Each number is 200 + 40 x the weight over its row's rms, rounded and kept within 0 to 999. Layers, rows and columns count from 0. The size before them is the row's rms in percent of the matrix's.

# v: layer 5 attention value, 192x192, rms 0.05, rows 98-127, columns 48-95
# o: layer 5 attention output (transposed), 192x192, rms 0.0621, rows 98-127, columns 48-95
# q: layer 5 attention query, 192x192, rms 0.0501, rows 128-166, columns 48-95
# k: layer 5 attention key, 192x192, rms 0.0497, rows 128-166, columns 48-95
v98,090,205,234,231,218,195,140,245,190,241,218,166,184,218,141,210,277,242,232,156,211,160,242,230,243,229,199,166,205,264,277,179,161,251,202,263,217,174,213,202,225,231,166,165,185,209,270,171,254
o98,100,173,196,185,177,203,251,173,238,142,214,204,249,211,245,209,160,111,206,191,204,189,164,199,188,207,213,262,192,153,131,197,239,202,215,133,189,202,136,145,197,165,192,270,225,251,200,168,162
v99,079,134,195,199,281,247,173,205,212,164,208,194,123,181,224,290,217,170,214,218,280,243,193,266,160,173,262,196,192,183,206,189,246,280,165,252,199,245,246,208,214,245,191,259,182,194,204,196,170
o99,085,259,256,200,162,202,191,223,181,223,213,240,267,267,198,164,158,155,261,177,167,67,217,135,259,210,159,218,223,187,201,205,200,127,237,138,211,236,176,197,160,136,172,131,264,246,175,194,214
v100,086,166,236,199,237,176,163,150,162,185,220,248,205,187,160,105,174,195,154,220,261,223,215,284,162,234,180,188,175,142,196,199,179,194,142,163,193,179,182,186,146,190,235,222,255,182,207,138,135
o100,086,147,161,219,219,214,211,192,287,152,163,173,269,272,230,231,172,184,188,111,146,194,220,139,182,194,225,254,210,235,177,230,223,198,216,175,167,228,254,160,198,203,146,217,164,196,201,226,236
v101,082,189,162,265,258,124,196,192,229,161,164,192,230,155,193,178,188,264,221,210,244,187,244,214,206,167,137,231,235,242,179,208,262,182,182,176,179,242,140,218,175,274,118,192,129,237,250,189,140
o101,089,219,212,171,225,249,237,147,162,159,234,225,236,235,262,163,195,194,162,242,179,210,196,220,169,254,178,176,275,237,158,217,162,257,234,167,286,161,158,165,163,196,228,252,268,114,178,224,261
v102,097,135,170,166,138,184,171,184,209,197,193,204,182,157,250,226,161,178,219,181,190,147,163,218,105,225,239,296,284,252,227,247,195,196,135,239,252,199,236,180,167,190,217,162,196,102,265,208,220
o102,102,202,188,175,178,189,271,212,156,197,203,163,255,215,180,123,187,218,185,213,181,174,247,171,252,223,162,128,193,217,166,169,177,168,185,129,275,235,211,141,183,198,153,232,211,283,165,211,248
v103,082,230,232,133,199,204,237,177,254,215,165,149,185,190,185,225,190,177,160,267,182,199,231,154,204,196,228,300,172,199,221,207,174,212,67,231,273,186,253,230,132,159,269,207,222,176,264,156,152
o103,086,173,203,288,189,117,220,237,167,230,230,284,214,238,188,220,184,180,206,170,214,188,149,186,240,207,185,184,114,180,211,215,231,197,223,194,153,192,137,124,224,208,229,180,155,196,131,287,223
v104,090,193,241,233,245,188,257,173,208,211,116,224,137,263,222,197,241,248,233,254,100,192,176,199,153,220,181,209,198,174,259,231,148,220,220,208,214,74,219,135,163,174,283,131,260,179,222,169,212
o104,090,166,187,139,114,206,190,226,158,210,312,200,254,155,173,176,169,155,247,152,200,222,185,193,237,168,259,269,213,244,83,279,264,203,194,183,143,260,154,222,226,225,135,208,119,175,182,195,238
v105,087,191,255,164,288,242,218,210,242,205,156,197,199,153,257,220,160,117,153,218,250,174,214,119,209,176,185,249,205,142,205,214,195,182,163,246,192,153,171,210,246,246,196,152,194,144,153,136,149
o105,092,200,152,172,161,146,175,228,218,283,202,208,279,206,211,123,241,268,229,249,129,202,211,255,177,179,238,145,218,263,190,184,146,176,221,126,265,222,213,252,147,139,250,195,206,166,173,260,242
v106,086,195,253,259,196,211,155,267,203,239,128,187,160,192,286,132,160,133,257,243,142,164,278,199,226,152,182,221,228,146,191,145,238,187,215,260,147,274,167,165,201,194,191,228,182,192,226,246,179
o106,093,167,165,188,223,255,220,108,201,227,266,201,198,235,203,241,176,239,217,218,235,195,201,182,242,179,218,223,176,191,171,218,104,289,255,201,174,155,213,239,155,233,212,220,179,224,183,182,230
v107,092,210,129,240,181,144,195,236,134,138,179,239,78,196,217,219,261,169,229,206,199,254,171,178,142,172,202,207,166,183,167,135,201,154,283,287,237,232,152,204,112,209,218,183,197,224,153,231,232
o107,093,225,227,181,195,212,199,175,194,256,201,264,225,218,182,245,180,222,239,214,217,207,225,230,259,168,208,220,227,193,201,192,212,186,252,221,115,160,252,241,247,240,243,213,200,175,286,141,144
v108,110,221,205,217,206,145,204,196,275,206,205,254,198,118,214,165,294,179,241,302,240,230,187,94,216,94,183,164,175,145,206,159,332,143,249,150,225,240,206,269,88,189,210,230,189,201,174,223,142
o108,111,268,177,192,276,177,176,194,216,193,177,193,177,231,255,170,141,280,179,171,192,227,212,215,233,249,183,204,311,167,166,214,107,172,225,296,181,218,179,140,225,163,195,211,215,235,226,166,239
v109,090,169,135,152,165,170,243,161,95,252,125,251,165,257,119,170,235,210,243,181,187,246,178,203,147,206,196,156,229,252,165,252,140,219,232,205,186,151,230,162,260,171,146,155,225,205,177,220,224
o109,087,209,198,234,170,253,124,174,225,158,185,133,278,228,200,213,213,264,207,205,228,128,238,202,242,177,223,233,135,224,241,170,308,177,149,186,250,201,200,236,123,202,210,213,163,137,267,175,147
v110,091,185,104,169,254,197,221,189,158,275,178,210,203,230,254,157,218,232,178,218,249,249,254,157,125,280,219,247,248,196,239,198,192,249,176,249,180,221,253,129,155,212,229,157,227,193,203,162,185
o110,098,213,290,235,150,184,153,216,199,194,254,183,227,282,165,211,155,170,277,199,122,181,177,261,274,156,183,181,149,202,299,228,198,116,259,198,304,223,187,297,257,142,273,212,176,206,210,208,289
v111,098,184,191,204,185,192,190,173,210,136,110,185,218,181,227,192,210,205,195,227,188,229,192,178,199,187,201,327,209,215,183,204,124,236,179,185,262,173,122,174,223,255,159,142,230,225,227,180,171
o111,102,181,226,210,206,289,164,263,208,243,212,223,204,265,189,212,184,167,255,195,201,167,215,264,197,196,237,99,196,210,231,205,255,150,249,208,157,199,217,187,179,134,234,240,180,220,186,171,211
v112,106,194,223,224,200,214,159,216,179,227,214,193,220,213,92,247,141,186,187,152,131,185,183,236,224,299,190,177,234,178,230,254,214,236,130,114,253,165,228,154,247,196,182,241,242,260,223,209,234
o112,107,180,184,185,174,159,256,158,155,201,208,117,193,217,226,169,215,163,174,189,231,260,186,131,172,139,219,208,115,220,149,281,187,235,204,226,217,227,223,265,176,208,202,141,140,224,215,250,144
v113,084,184,262,245,107,140,228,217,200,212,270,162,191,267,124,249,212,210,198,155,160,236,197,255,158,164,149,188,183,220,163,199,191,162,172,170,146,170,201,149,161,301,171,191,182,261,186,223,268
o113,092,179,160,276,203,258,223,165,196,179,105,241,196,158,165,185,201,145,182,241,250,221,219,160,244,286,224,206,258,219,207,272,256,198,203,189,182,196,202,260,258,188,152,248,172,169,240,180,215
v114,087,209,195,229,266,200,265,231,261,204,192,226,195,222,167,188,206,196,91,176,191,208,215,182,198,131,244,166,206,88,215,116,185,213,201,108,232,204,173,212,182,153,256,220,161,213,218,181,223
o114,097,170,156,119,140,188,137,215,174,150,154,127,179,118,195,247,239,237,243,220,239,215,183,164,230,235,166,202,194,269,203,184,179,181,196,267,210,187,203,278,189,161,189,158,217,180,174,213,192
v115,093,204,196,131,214,164,263,144,172,157,155,187,133,207,197,204,255,138,232,205,107,152,146,179,203,127,134,250,193,206,214,204,198,202,211,320,180,242,260,186,175,181,208,220,183,246,186,163,277
o115,094,197,195,264,223,222,178,195,204,229,189,244,208,208,153,195,189,249,237,190,284,210,222,110,215,203,233,194,161,210,166,217,212,231,191,132,161,184,202,205,194,224,176,168,211,214,166,204,226
v116,086,222,264,240,222,210,205,160,223,136,213,216,164,239,192,210,179,200,174,172,232,188,122,243,153,272,255,166,292,175,215,212,203,196,147,228,212,208,238,231,247,177,201,200,178,234,189,250,192
o116,090,233,152,183,136,157,251,240,241,236,235,163,185,159,175,252,172,279,220,215,109,219,265,161,156,181,121,186,112,140,196,214,207,210,237,109,186,186,221,206,169,246,234,155,171,207,250,172,173
v117,088,243,228,185,244,197,198,240,196,241,134,212,186,195,243,103,170,142,163,218,187,216,132,166,168,179,202,193,148,234,136,259,200,226,261,240,320,262,227,176,206,204,109,232,188,176,212,159,263
o117,094,189,112,215,218,189,173,132,247,238,270,165,207,180,191,237,264,230,242,232,278,135,249,220,215,240,152,221,233,165,253,171,196,152,154,138,113,175,189,253,131,251,291,229,220,282,195,223,137
v118,086,225,199,164,197,237,195,232,209,264,215,207,189,141,219,134,194,187,212,194,208,191,177,222,212,210,262,206,123,183,191,239,277,175,224,167,152,196,222,186,161,208,198,146,155,191,272,195,173
o118,090,217,242,219,209,163,234,206,132,154,234,180,174,219,210,239,232,224,239,192,242,184,216,192,205,235,172,197,148,186,186,185,190,233,220,161,258,170,195,194,221,145,206,189,257,216,191,221,296
v119,088,135,162,206,223,225,182,190,190,168,219,131,210,266,242,166,190,271,226,188,219,216,148,64,185,204,174,177,197,225,172,221,228,262,141,255,213,206,196,199,205,199,255,163,205,141,211,172,182
o119,092,231,179,219,214,183,155,255,209,187,167,203,178,161,200,203,271,141,207,262,213,184,221,245,258,219,213,306,238,215,276,175,210,133,158,106,171,165,194,250,113,150,165,194,228,279,243,193,174
v120,105,200,229,286,198,138,224,165,238,225,181,178,159,223,194,170,185,183,219,150,177,172,174,201,73,160,245,257,174,170,223,214,316,229,204,240,222,265,262,186,223,234,194,163,248,217,205,237,202
o120,108,197,126,202,202,235,172,196,154,214,189,272,239,311,182,201,192,236,160,302,256,207,184,214,239,219,144,182,198,275,190,113,161,186,175,122,211,191,167,223,148,239,242,259,227,228,208,163,242
v121,102,218,122,150,216,161,235,235,186,197,171,201,157,299,140,172,268,173,282,185,203,225,179,221,144,255,182,203,273,228,172,235,197,140,208,174,152,204,208,222,218,167,236,123,178,179,217,122,172
o121,102,203,282,267,191,192,183,221,246,211,227,191,214,124,201,197,135,217,148,233,224,198,214,191,237,200,259,176,124,206,208,196,194,163,122,156,236,155,214,156,206,170,140,226,274,137,236,172,261
v122,090,220,185,158,262,220,173,207,120,230,219,230,246,206,226,155,251,179,194,207,149,264,192,212,270,199,179,265,195,247,97,155,174,269,278,202,159,172,224,130,280,203,207,261,223,226,227,228,110
o122,100,169,281,194,135,221,270,225,255,206,176,168,195,193,258,254,148,204,214,163,237,79,258,222,154,206,222,176,191,160,268,251,206,184,189,124,265,154,131,215,190,219,159,189,223,227,188,195,256
v123,083,207,250,193,211,194,205,152,197,222,178,184,225,239,190,151,216,233,171,250,243,242,310,145,225,238,129,246,142,175,233,193,132,134,263,218,134,163,220,271,256,161,142,186,318,175,187,202,248
o123,086,137,163,186,221,167,235,185,215,147,170,132,205,190,215,201,154,128,134,180,211,229,178,255,148,239,290,169,192,241,207,207,240,268,134,194,266,129,143,168,214,264,302,183,175,215,162,184,70
v124,097,181,176,249,180,225,169,199,168,239,187,230,197,215,163,279,256,237,205,158,237,223,123,221,238,231,200,109,152,232,206,213,171,250,228,142,173,140,191,165,246,187,203,169,224,250,170,215,247
o124,099,236,203,158,235,262,153,144,241,205,192,141,161,167,169,178,182,207,241,269,173,201,214,224,148,187,223,212,218,205,152,172,234,201,182,276,208,234,224,205,211,161,129,147,191,234,282,203,127
v125,087,278,206,166,200,182,140,192,168,214,214,221,188,177,213,249,207,191,119,226,199,173,148,215,210,135,167,176,94,227,275,134,171,232,180,190,177,251,278,182,219,157,180,155,182,231,236,159,249
o125,092,144,140,266,222,233,232,211,189,160,175,182,188,197,241,185,202,183,215,223,248,180,229,179,179,190,173,181,191,183,186,250,206,243,206,231,209,114,223,237,168,183,227,167,282,200,140,219,155
v126,091,254,133,230,187,200,177,252,228,186,184,119,161,229,253,168,188,253,143,173,190,225,223,116,206,150,191,179,183,159,186,209,220,126,180,156,185,183,135,116,175,198,280,217,188,233,170,268,185
o126,091,132,253,177,258,178,237,162,175,222,203,215,202,172,202,161,213,181,229,270,178,257,187,219,229,236,171,170,186,195,213,185,167,177,128,234,152,181,179,281,203,172,157,192,197,122,201,172,193
v127,088,205,152,206,222,238,226,207,287,300,217,247,171,186,176,208,212,166,227,217,176,200,191,189,248,225,204,230,159,234,228,235,158,301,218,268,189,109,166,132,261,148,185,209,158,193,239,198,206
o127,094,254,266,165,193,205,245,179,209,153,252,206,266,167,212,233,214,236,153,185,273,141,199,242,115,214,215,139,186,232,139,113,256,210,186,193,143,243,197,172,186,198,168,223,238,248,180,234,226
q128,106,224,170,224,189,256,178,196,156,231,155,199,233,238,205,168,232,169,159,223,205,172,269,184,205,225,243,190,284,251,173,185,246,189,207,222,239,199,185,214,155,184,137,197,245,166,210,162,179
k128,104,164,203,178,215,188,196,195,214,179,267,234,262,241,260,153,243,195,173,174,195,108,217,244,203,247,292,190,204,208,270,161,232,168,201,248,226,223,186,164,218,224,140,195,263,143,220,247,249
q129,103,165,143,221,200,271,224,187,235,116,207,158,143,169,155,146,172,246,210,209,149,240,190,224,292,168,116,152,139,239,211,160,156,136,166,173,161,269,149,211,282,248,214,220,208,159,219,200,266
k129,105,273,199,223,171,186,195,190,212,161,202,197,120,230,193,157,157,213,210,212,195,204,199,249,218,188,144,206,193,258,178,190,219,238,224,171,184,238,143,172,267,185,223,223,192,111,204,195,251
q130,103,263,222,139,173,209,169,173,211,197,216,150,177,183,162,199,225,265,185,228,232,135,233,291,251,140,156,182,218,178,164,191,152,183,199,255,212,157,215,141,247,206,225,258,189,223,123,165,209
k130,111,200,136,193,226,242,242,162,217,196,171,202,149,149,128,200,184,229,217,173,202,206,296,256,176,187,120,207,222,144,182,195,314,217,133,165,203,223,142,166,167,241,224,263,242,181,174,225,170
q131,106,233,213,213,111,165,204,160,201,253,217,191,204,192,253,199,208,129,210,136,218,190,173,177,196,261,182,183,134,265,236,190,149,147,185,262,174,171,216,278,165,191,216,226,232,213,226,158,150
k131,108,204,308,171,224,147,208,220,210,208,195,182,163,270,215,159,229,206,215,249,148,177,219,175,180,189,170,182,240,181,223,189,235,186,252,251,152,171,207,197,170,214,186,162,81,226,207,221,194
q132,102,238,245,244,173,126,197,308,229,216,117,147,190,140,195,150,167,200,249,245,234,150,219,172,129,164,209,180,304,228,167,201,259,162,192,222,198,142,161,144,129,184,174,209,181,216,221,180,212
k132,104,108,202,179,229,143,143,221,149,204,218,198,197,151,243,203,251,212,202,170,171,217,238,230,147,268,173,251,226,227,257,227,188,216,169,263,178,206,200,233,212,233,154,240,121,159,216,202,190
q133,116,176,195,154,215,150,201,201,192,243,176,242,193,175,242,159,207,214,170,140,132,297,154,142,225,147,249,198,247,223,125,205,185,198,117,156,257,182,194,216,185,229,175,215,195,210,241,228,244
k133,118,185,213,235,189,183,269,222,169,209,149,166,182,164,223,239,193,159,139,217,264,135,152,244,270,219,284,197,227,220,103,281,193,255,181,165,186,268,202,191,262,210,175,179,174,157,206,126,229
q134,108,187,206,160,288,253,150,207,225,174,200,252,162,186,140,181,216,174,216,169,204,166,175,267,239,231,253,231,274,224,139,218,242,169,202,204,227,156,320,279,193,177,197,274,229,223,205,181,149
k134,112,168,290,200,223,256,226,215,129,214,276,218,282,151,193,163,185,237,156,225,204,178,203,221,187,202,226,177,235,263,211,195,172,145,179,167,154,219,286,255,223,210,241,231,172,132,221,233,199
q135,104,196,258,155,148,140,244,250,174,290,204,249,203,212,210,295,198,230,175,227,285,180,252,238,247,152,206,195,264,183,137,219,198,183,118,128,190,164,144,234,210,203,223,198,199,179,249,91,211
k135,111,218,123,207,250,126,200,200,227,246,204,240,252,187,174,231,264,122,238,233,205,261,223,174,214,211,210,184,181,222,111,229,202,218,186,187,217,141,196,230,199,291,268,201,192,201,252,195,229
q136,102,160,172,186,207,187,251,202,239,200,225,291,212,210,169,191,170,232,237,199,251,195,175,196,223,256,238,223,250,170,220,212,161,197,127,205,151,221,153,237,176,220,140,251,187,200,69,218,156
k136,106,269,168,190,164,203,159,280,208,181,217,249,266,193,193,184,258,254,205,278,280,158,186,218,205,191,168,188,216,111,256,185,239,260,225,200,152,205,203,223,197,179,210,227,254,244,183,193,230
q137,110,109,224,182,242,173,203,216,214,223,161,231,102,201,201,167,163,240,297,193,179,203,200,201,223,191,233,199,239,210,193,194,131,223,237,220,222,166,185,226,254,231,150,178,255,239,160,168,154
k137,109,235,171,292,192,243,274,155,183,217,184,199,155,176,292,236,241,157,201,181,212,136,134,235,182,188,211,193,242,264,193,265,189,185,213,139,197,190,211,213,309,162,147,197,198,235,220,210,108
q138,101,304,140,192,193,243,165,248,200,229,255,146,215,199,164,187,237,181,228,218,189,201,264,298,176,201,182,177,218,167,142,174,186,195,175,228,215,213,264,159,183,237,191,182,235,159,303,148,147
k138,099,176,202,214,309,204,155,167,203,247,217,229,221,178,219,160,193,140,180,167,266,233,234,232,250,165,230,243,242,149,223,198,262,175,247,168,204,168,263,210,204,234,157,179,211,178,265,220,158
q139,101,237,231,118,174,279,152,193,220,144,181,224,181,132,197,97,176,294,212,164,197,179,220,224,111,173,155,176,188,207,165,151,247,204,168,158,285,245,233,187,241,193,235,167,232,223,168,120,173
k139,105,129,252,273,200,195,173,151,259,147,182,198,233,219,175,99,117,225,258,243,226,154,158,235,133,185,212,260,168,157,199,237,229,235,224,177,191,214,225,244,251,201,188,213,150,154,169,218,221
q140,108,177,186,223,218,207,175,195,161,280,237,161,230,217,214,165,245,175,221,183,198,151,171,229,174,185,186,220,187,137,252,276,202,162,217,161,215,209,217,178,178,252,171,202,171,219,213,225,226
k140,103,230,253,214,212,204,166,247,169,163,168,176,286,246,232,199,144,251,216,201,161,151,177,232,245,236,180,195,247,146,271,250,119,232,254,194,128,199,243,193,188,189,226,179,198,262,177,290,214
q141,099,156,251,240,178,191,198,204,199,237,193,291,206,194,170,118,240,162,229,222,139,185,184,186,265,199,224,182,228,247,198,246,254,251,125,186,221,253,151,261,289,175,192,203,266,190,225,209,201
k141,098,111,173,210,188,184,181,267,173,109,286,196,223,133,170,253,163,147,205,241,213,169,249,178,201,158,178,204,98,230,196,224,144,222,179,218,213,244,197,174,249,184,264,199,252,179,232,205,227
q142,105,156,264,243,202,235,220,165,197,240,264,148,129,206,161,211,183,313,171,245,178,127,209,197,216,158,259,145,219,205,155,159,224,200,220,203,134,153,265,240,240,184,232,256,225,243,207,139,218
k142,110,141,204,155,286,212,263,201,165,191,158,276,215,141,123,113,190,118,165,161,179,240,235,174,214,237,162,210,191,239,203,272,247,157,179,136,269,205,188,261,223,197,166,192,192,123,272,163,167
q143,106,184,222,190,163,209,230,182,271,218,193,151,276,249,182,188,211,180,240,196,242,159,148,163,196,175,203,197,139,201,205,267,219,99,159,203,179,273,180,183,217,196,160,241,125,242,199,244,167
k143,106,209,181,268,184,126,192,223,183,122,210,181,212,247,216,192,211,198,147,226,120,215,130,191,202,207,134,163,209,139,218,263,180,175,214,231,148,176,202,234,199,153,213,226,103,161,222,282,223
q144,107,252,202,245,266,200,213,140,202,226,206,186,239,165,204,226,227,180,238,164,205,151,234,269,231,218,209,164,229,182,254,158,154,210,173,223,243,151,205,212,199,244,198,156,206,230,272,222,189
k144,112,202,204,159,199,252,161,253,220,133,194,221,222,202,274,237,197,189,209,213,226,207,118,237,185,142,239,182,188,199,263,290,182,138,182,179,185,157,162,252,166,149,218,194,218,214,319,211,214
q145,105,251,171,176,230,293,196,206,182,211,207,174,161,214,174,267,209,249,148,273,181,144,236,217,207,154,228,245,185,212,182,207,149,116,192,160,138,181,156,154,207,183,227,172,201,218,199,235,159
k145,108,124,177,186,232,216,190,212,190,224,206,163,205,238,156,212,185,217,227,200,186,201,170,160,245,132,246,193,140,179,177,208,175,160,168,201,225,167,144,178,297,215,76,294,213,247,242,244,226
q146,105,211,208,207,180,221,283,192,234,200,257,184,171,213,215,157,252,196,202,160,192,207,205,181,199,159,212,164,172,148,250,275,220,184,139,163,242,239,183,120,225,149,188,224,197,217,201,180,205
k146,105,173,187,330,236,247,200,280,253,141,226,218,207,190,178,239,215,181,201,165,214,230,169,116,233,218,168,201,209,243,208,164,126,223,187,275,220,210,185,199,190,208,279,242,111,179,206,164,161
q147,105,171,203,191,245,246,235,236,176,205,152,238,187,246,191,215,225,264,160,186,159,207,225,124,166,224,123,268,230,179,204,211,228,198,200,304,213,153,239,196,161,244,241,273,137,204,258,245,196
k147,108,247,129,220,277,162,236,231,168,186,194,177,227,222,243,139,230,172,219,242,190,189,240,182,183,227,208,215,221,242,181,188,181,98,204,181,221,212,184,198,188,184,172,137,258,220,198,195,161
q148,106,209,156,183,170,158,150,192,213,174,221,171,223,230,203,188,193,172,259,212,211,248,144,219,212,96,293,226,169,194,157,150,239,244,209,208,223,268,215,230,247,233,155,215,190,236,148,149,195
k148,102,196,277,216,197,231,252,225,185,179,150,228,184,275,199,233,207,73,214,240,226,80,184,239,246,210,206,157,211,242,189,217,271,210,174,182,220,185,169,242,231,208,189,208,198,241,251,163,179
q149,104,254,214,160,242,100,223,209,209,244,157,193,263,225,158,207,212,185,125,183,198,128,242,216,128,152,177,242,238,164,187,165,163,269,247,164,254,247,231,99,160,228,225,201,207,153,176,196,166
k149,109,247,172,110,188,150,156,232,223,269,210,204,144,219,164,185,154,126,123,223,249,238,252,240,209,227,207,232,223,200,160,149,147,249,212,201,309,180,225,144,187,233,210,227,238,286,170,221,169
q150,114,191,252,214,192,224,218,136,171,240,237,234,145,207,214,136,217,223,198,225,278,241,231,209,256,182,280,208,184,198,219,214,203,215,233,200,253,184,185,247,254,193,210,160,184,235,230,198,265
k150,113,253,186,205,146,179,247,199,269,211,231,160,207,169,218,212,288,219,189,214,260,214,222,211,146,169,241,227,250,268,174,280,167,170,189,192,243,144,132,207,249,189,209,242,202,145,225,235,218
q151,105,264,207,168,207,220,269,137,252,125,232,129,160,200,192,232,125,221,196,185,243,163,147,185,249,189,212,238,220,272,160,149,169,208,189,171,182,222,252,161,231,202,200,235,180,176,194,239,177
k151,109,266,169,265,238,236,265,241,329,185,181,235,130,244,283,184,177,138,169,220,117,192,185,191,152,199,201,138,201,208,173,126,194,232,207,137,208,223,260,165,227,165,217,272,156,191,211,149,249
q152,092,168,206,252,172,204,217,170,127,185,237,141,141,186,234,132,189,221,194,235,245,172,220,193,172,244,247,176,228,253,185,203,200,163,211,198,199,241,193,235,203,185,172,191,250,214,180,183,292
k152,095,200,180,234,233,199,156,175,275,136,245,204,213,195,251,272,239,301,213,171,182,178,167,296,219,186,216,74,166,214,264,212,176,179,246,127,196,139,234,236,282,197,169,208,155,134,198,135,206
q153,106,286,216,190,230,167,195,125,189,205,219,182,253,198,161,182,213,204,232,155,120,193,168,254,164,153,251,174,202,294,145,262,186,177,185,231,161,189,187,213,203,179,169,156,135,183,212,136,229
k153,113,204,272,260,216,246,224,200,275,187,228,180,273,225,162,280,184,220,143,204,168,230,219,184,189,210,213,179,162,192,169,224,179,216,136,237,229,172,187,184,192,224,245,201,154,189,233,160,296
q154,099,230,199,164,232,144,177,182,263,233,208,218,267,233,195,149,199,189,182,192,180,157,234,181,154,242,164,196,171,167,233,209,166,173,225,190,178,287,128,159,256,198,176,216,218,166,161,206,268
k154,105,265,238,229,116,146,165,167,201,242,225,263,156,233,163,184,249,195,234,201,176,208,174,222,235,223,192,175,191,184,190,193,153,211,174,271,215,206,150,122,205,168,239,185,197,158,218,220,217
q155,100,222,152,216,119,188,233,217,255,123,141,209,214,143,222,176,212,170,225,177,165,180,177,260,192,268,218,230,215,201,263,207,215,126,221,194,165,210,183,176,192,201,138,321,224,240,144,208,153
k155,103,149,185,225,191,186,186,182,260,105,177,154,277,185,157,245,184,163,196,135,217,226,141,190,148,211,172,182,167,185,236,196,215,267,155,243,205,208,188,189,239,228,224,203,183,108,210,266,167
q156,104,185,239,191,178,171,174,225,138,153,248,244,213,115,235,157,209,136,259,161,234,208,226,196,195,188,245,177,165,150,195,194,239,222,223,183,180,327,209,172,255,221,237,174,164,214,141,117,186
k156,111,190,227,189,186,204,141,230,270,158,190,226,199,216,199,173,94,132,183,113,174,170,194,234,208,199,195,188,170,224,222,209,157,270,201,217,240,112,159,231,249,195,266,215,145,187,157,121,256
q157,098,188,183,183,175,230,219,177,142,226,139,210,211,232,227,167,218,210,153,172,199,247,206,251,257,205,191,229,145,172,191,203,129,199,281,203,242,216,169,200,165,203,159,235,212,233,217,258,126
k157,102,265,248,212,207,241,272,221,157,251,147,217,170,258,210,132,224,242,129,89,240,190,111,164,165,180,244,233,202,154,161,214,159,151,184,250,219,213,209,255,179,218,204,190,253,191,258,251,175
q158,108,222,202,226,215,257,223,170,229,150,219,201,180,186,191,155,140,159,243,204,169,166,251,211,203,261,283,232,241,242,137,167,198,180,198,185,212,66,148,201,201,203,239,231,244,247,133,172,155
k158,105,149,181,184,223,245,182,232,150,208,236,201,318,196,230,203,173,228,214,229,175,267,170,165,179,207,207,169,215,268,92,177,194,248,208,218,219,197,174,197,219,211,213,213,142,182,93,186,199
q159,098,257,127,225,147,153,150,194,218,258,193,159,226,215,168,199,138,206,145,170,206,292,210,281,232,149,203,167,203,196,132,247,145,192,261,215,156,179,134,317,217,194,219,227,221,180,184,204,227
k159,099,246,234,191,173,171,154,243,197,143,176,249,139,197,204,126,224,195,182,141,252,254,192,163,213,253,213,255,221,201,162,197,135,191,185,181,163,252,185,229,213,202,189,151,216,203,172,192,227
q160,093,163,227,201,136,154,172,152,172,184,178,142,271,195,212,245,219,295,179,170,193,230,191,140,193,172,201,165,168,120,209,219,251,212,203,193,197,166,181,170,235,241,214,238,233,227,198,249,146
k160,096,170,239,250,167,138,212,187,154,175,184,208,174,198,164,217,201,173,259,187,195,282,181,168,194,191,187,218,137,197,259,194,250,116,188,207,202,210,202,247,147,170,141,199,197,246,130,136,181
q161,102,129,278,181,204,178,228,198,223,200,171,228,187,261,190,210,249,242,206,209,270,197,270,203,191,133,225,206,196,224,190,231,243,171,174,220,243,169,223,250,145,174,89,219,202,109,219,223,247
k161,101,238,154,162,196,135,202,161,195,141,230,198,186,190,212,247,232,288,180,194,206,156,238,287,207,209,149,205,212,288,140,266,231,187,196,192,200,166,233,249,234,257,243,233,206,208,235,135,191
q162,105,149,180,202,214,171,98,200,310,253,158,157,174,237,204,189,171,191,189,191,183,253,185,134,180,171,222,175,269,174,256,199,232,136,175,230,198,175,133,250,170,156,212,182,188,203,190,200,255
k162,102,248,255,194,161,212,209,224,198,187,195,182,136,259,238,302,253,264,170,138,167,211,230,207,270,205,223,219,182,205,231,194,168,213,169,220,164,184,138,159,222,224,176,172,225,200,178,150,233
q163,097,244,120,178,187,209,234,200,220,203,164,100,267,195,231,137,166,157,203,152,177,232,188,193,242,157,209,197,151,218,173,171,182,196,230,275,199,146,207,251,196,161,277,165,163,156,282,153,239
k163,099,197,144,299,197,200,208,207,244,153,186,224,204,164,217,172,234,200,162,250,256,215,261,208,183,195,171,154,204,213,197,149,151,218,132,284,216,213,152,244,190,177,185,253,195,170,233,203,273
q164,100,242,242,183,243,141,218,171,233,188,218,184,172,175,223,212,287,199,163,226,176,211,118,186,234,258,211,154,162,216,246,185,289,172,133,206,168,267,213,164,227,165,239,144,229,139,199,154,232
k164,104,199,183,208,165,150,241,155,245,126,260,237,171,206,169,209,284,239,221,247,119,171,235,212,183,234,177,152,143,244,214,221,213,189,242,149,221,207,232,195,197,239,258,181,186,202,221,112,193
q165,104,207,253,188,162,143,162,191,186,194,190,166,212,219,171,155,237,282,145,247,124,210,188,244,178,186,218,190,225,104,248,250,202,151,237,187,95,207,242,117,193,152,210,265,265,210,231,231,210
k165,107,245,220,147,188,186,177,188,227,214,174,244,263,181,182,165,191,167,222,185,202,219,269,176,229,290,120,186,235,161,258,190,188,191,177,185,193,234,216,122,196,181,222,248,191,142,231,187,180
q166,108,236,215,221,245,265,161,203,182,129,156,165,159,158,198,248,255,227,162,177,194,235,173,203,162,230,197,239,206,235,151,198,162,166,181,239,176,201,199,209,166,263,204,151,222,176,198,263,205
k166,113,142,227,244,242,228,202,168,186,226,186,193,168,135,290,194,220,204,210,148,208,224,201,183,202,208,145,252,180,155,183,210,165,170,245,240,208,197,197,198,240,214,186,250,249,166,232,121,227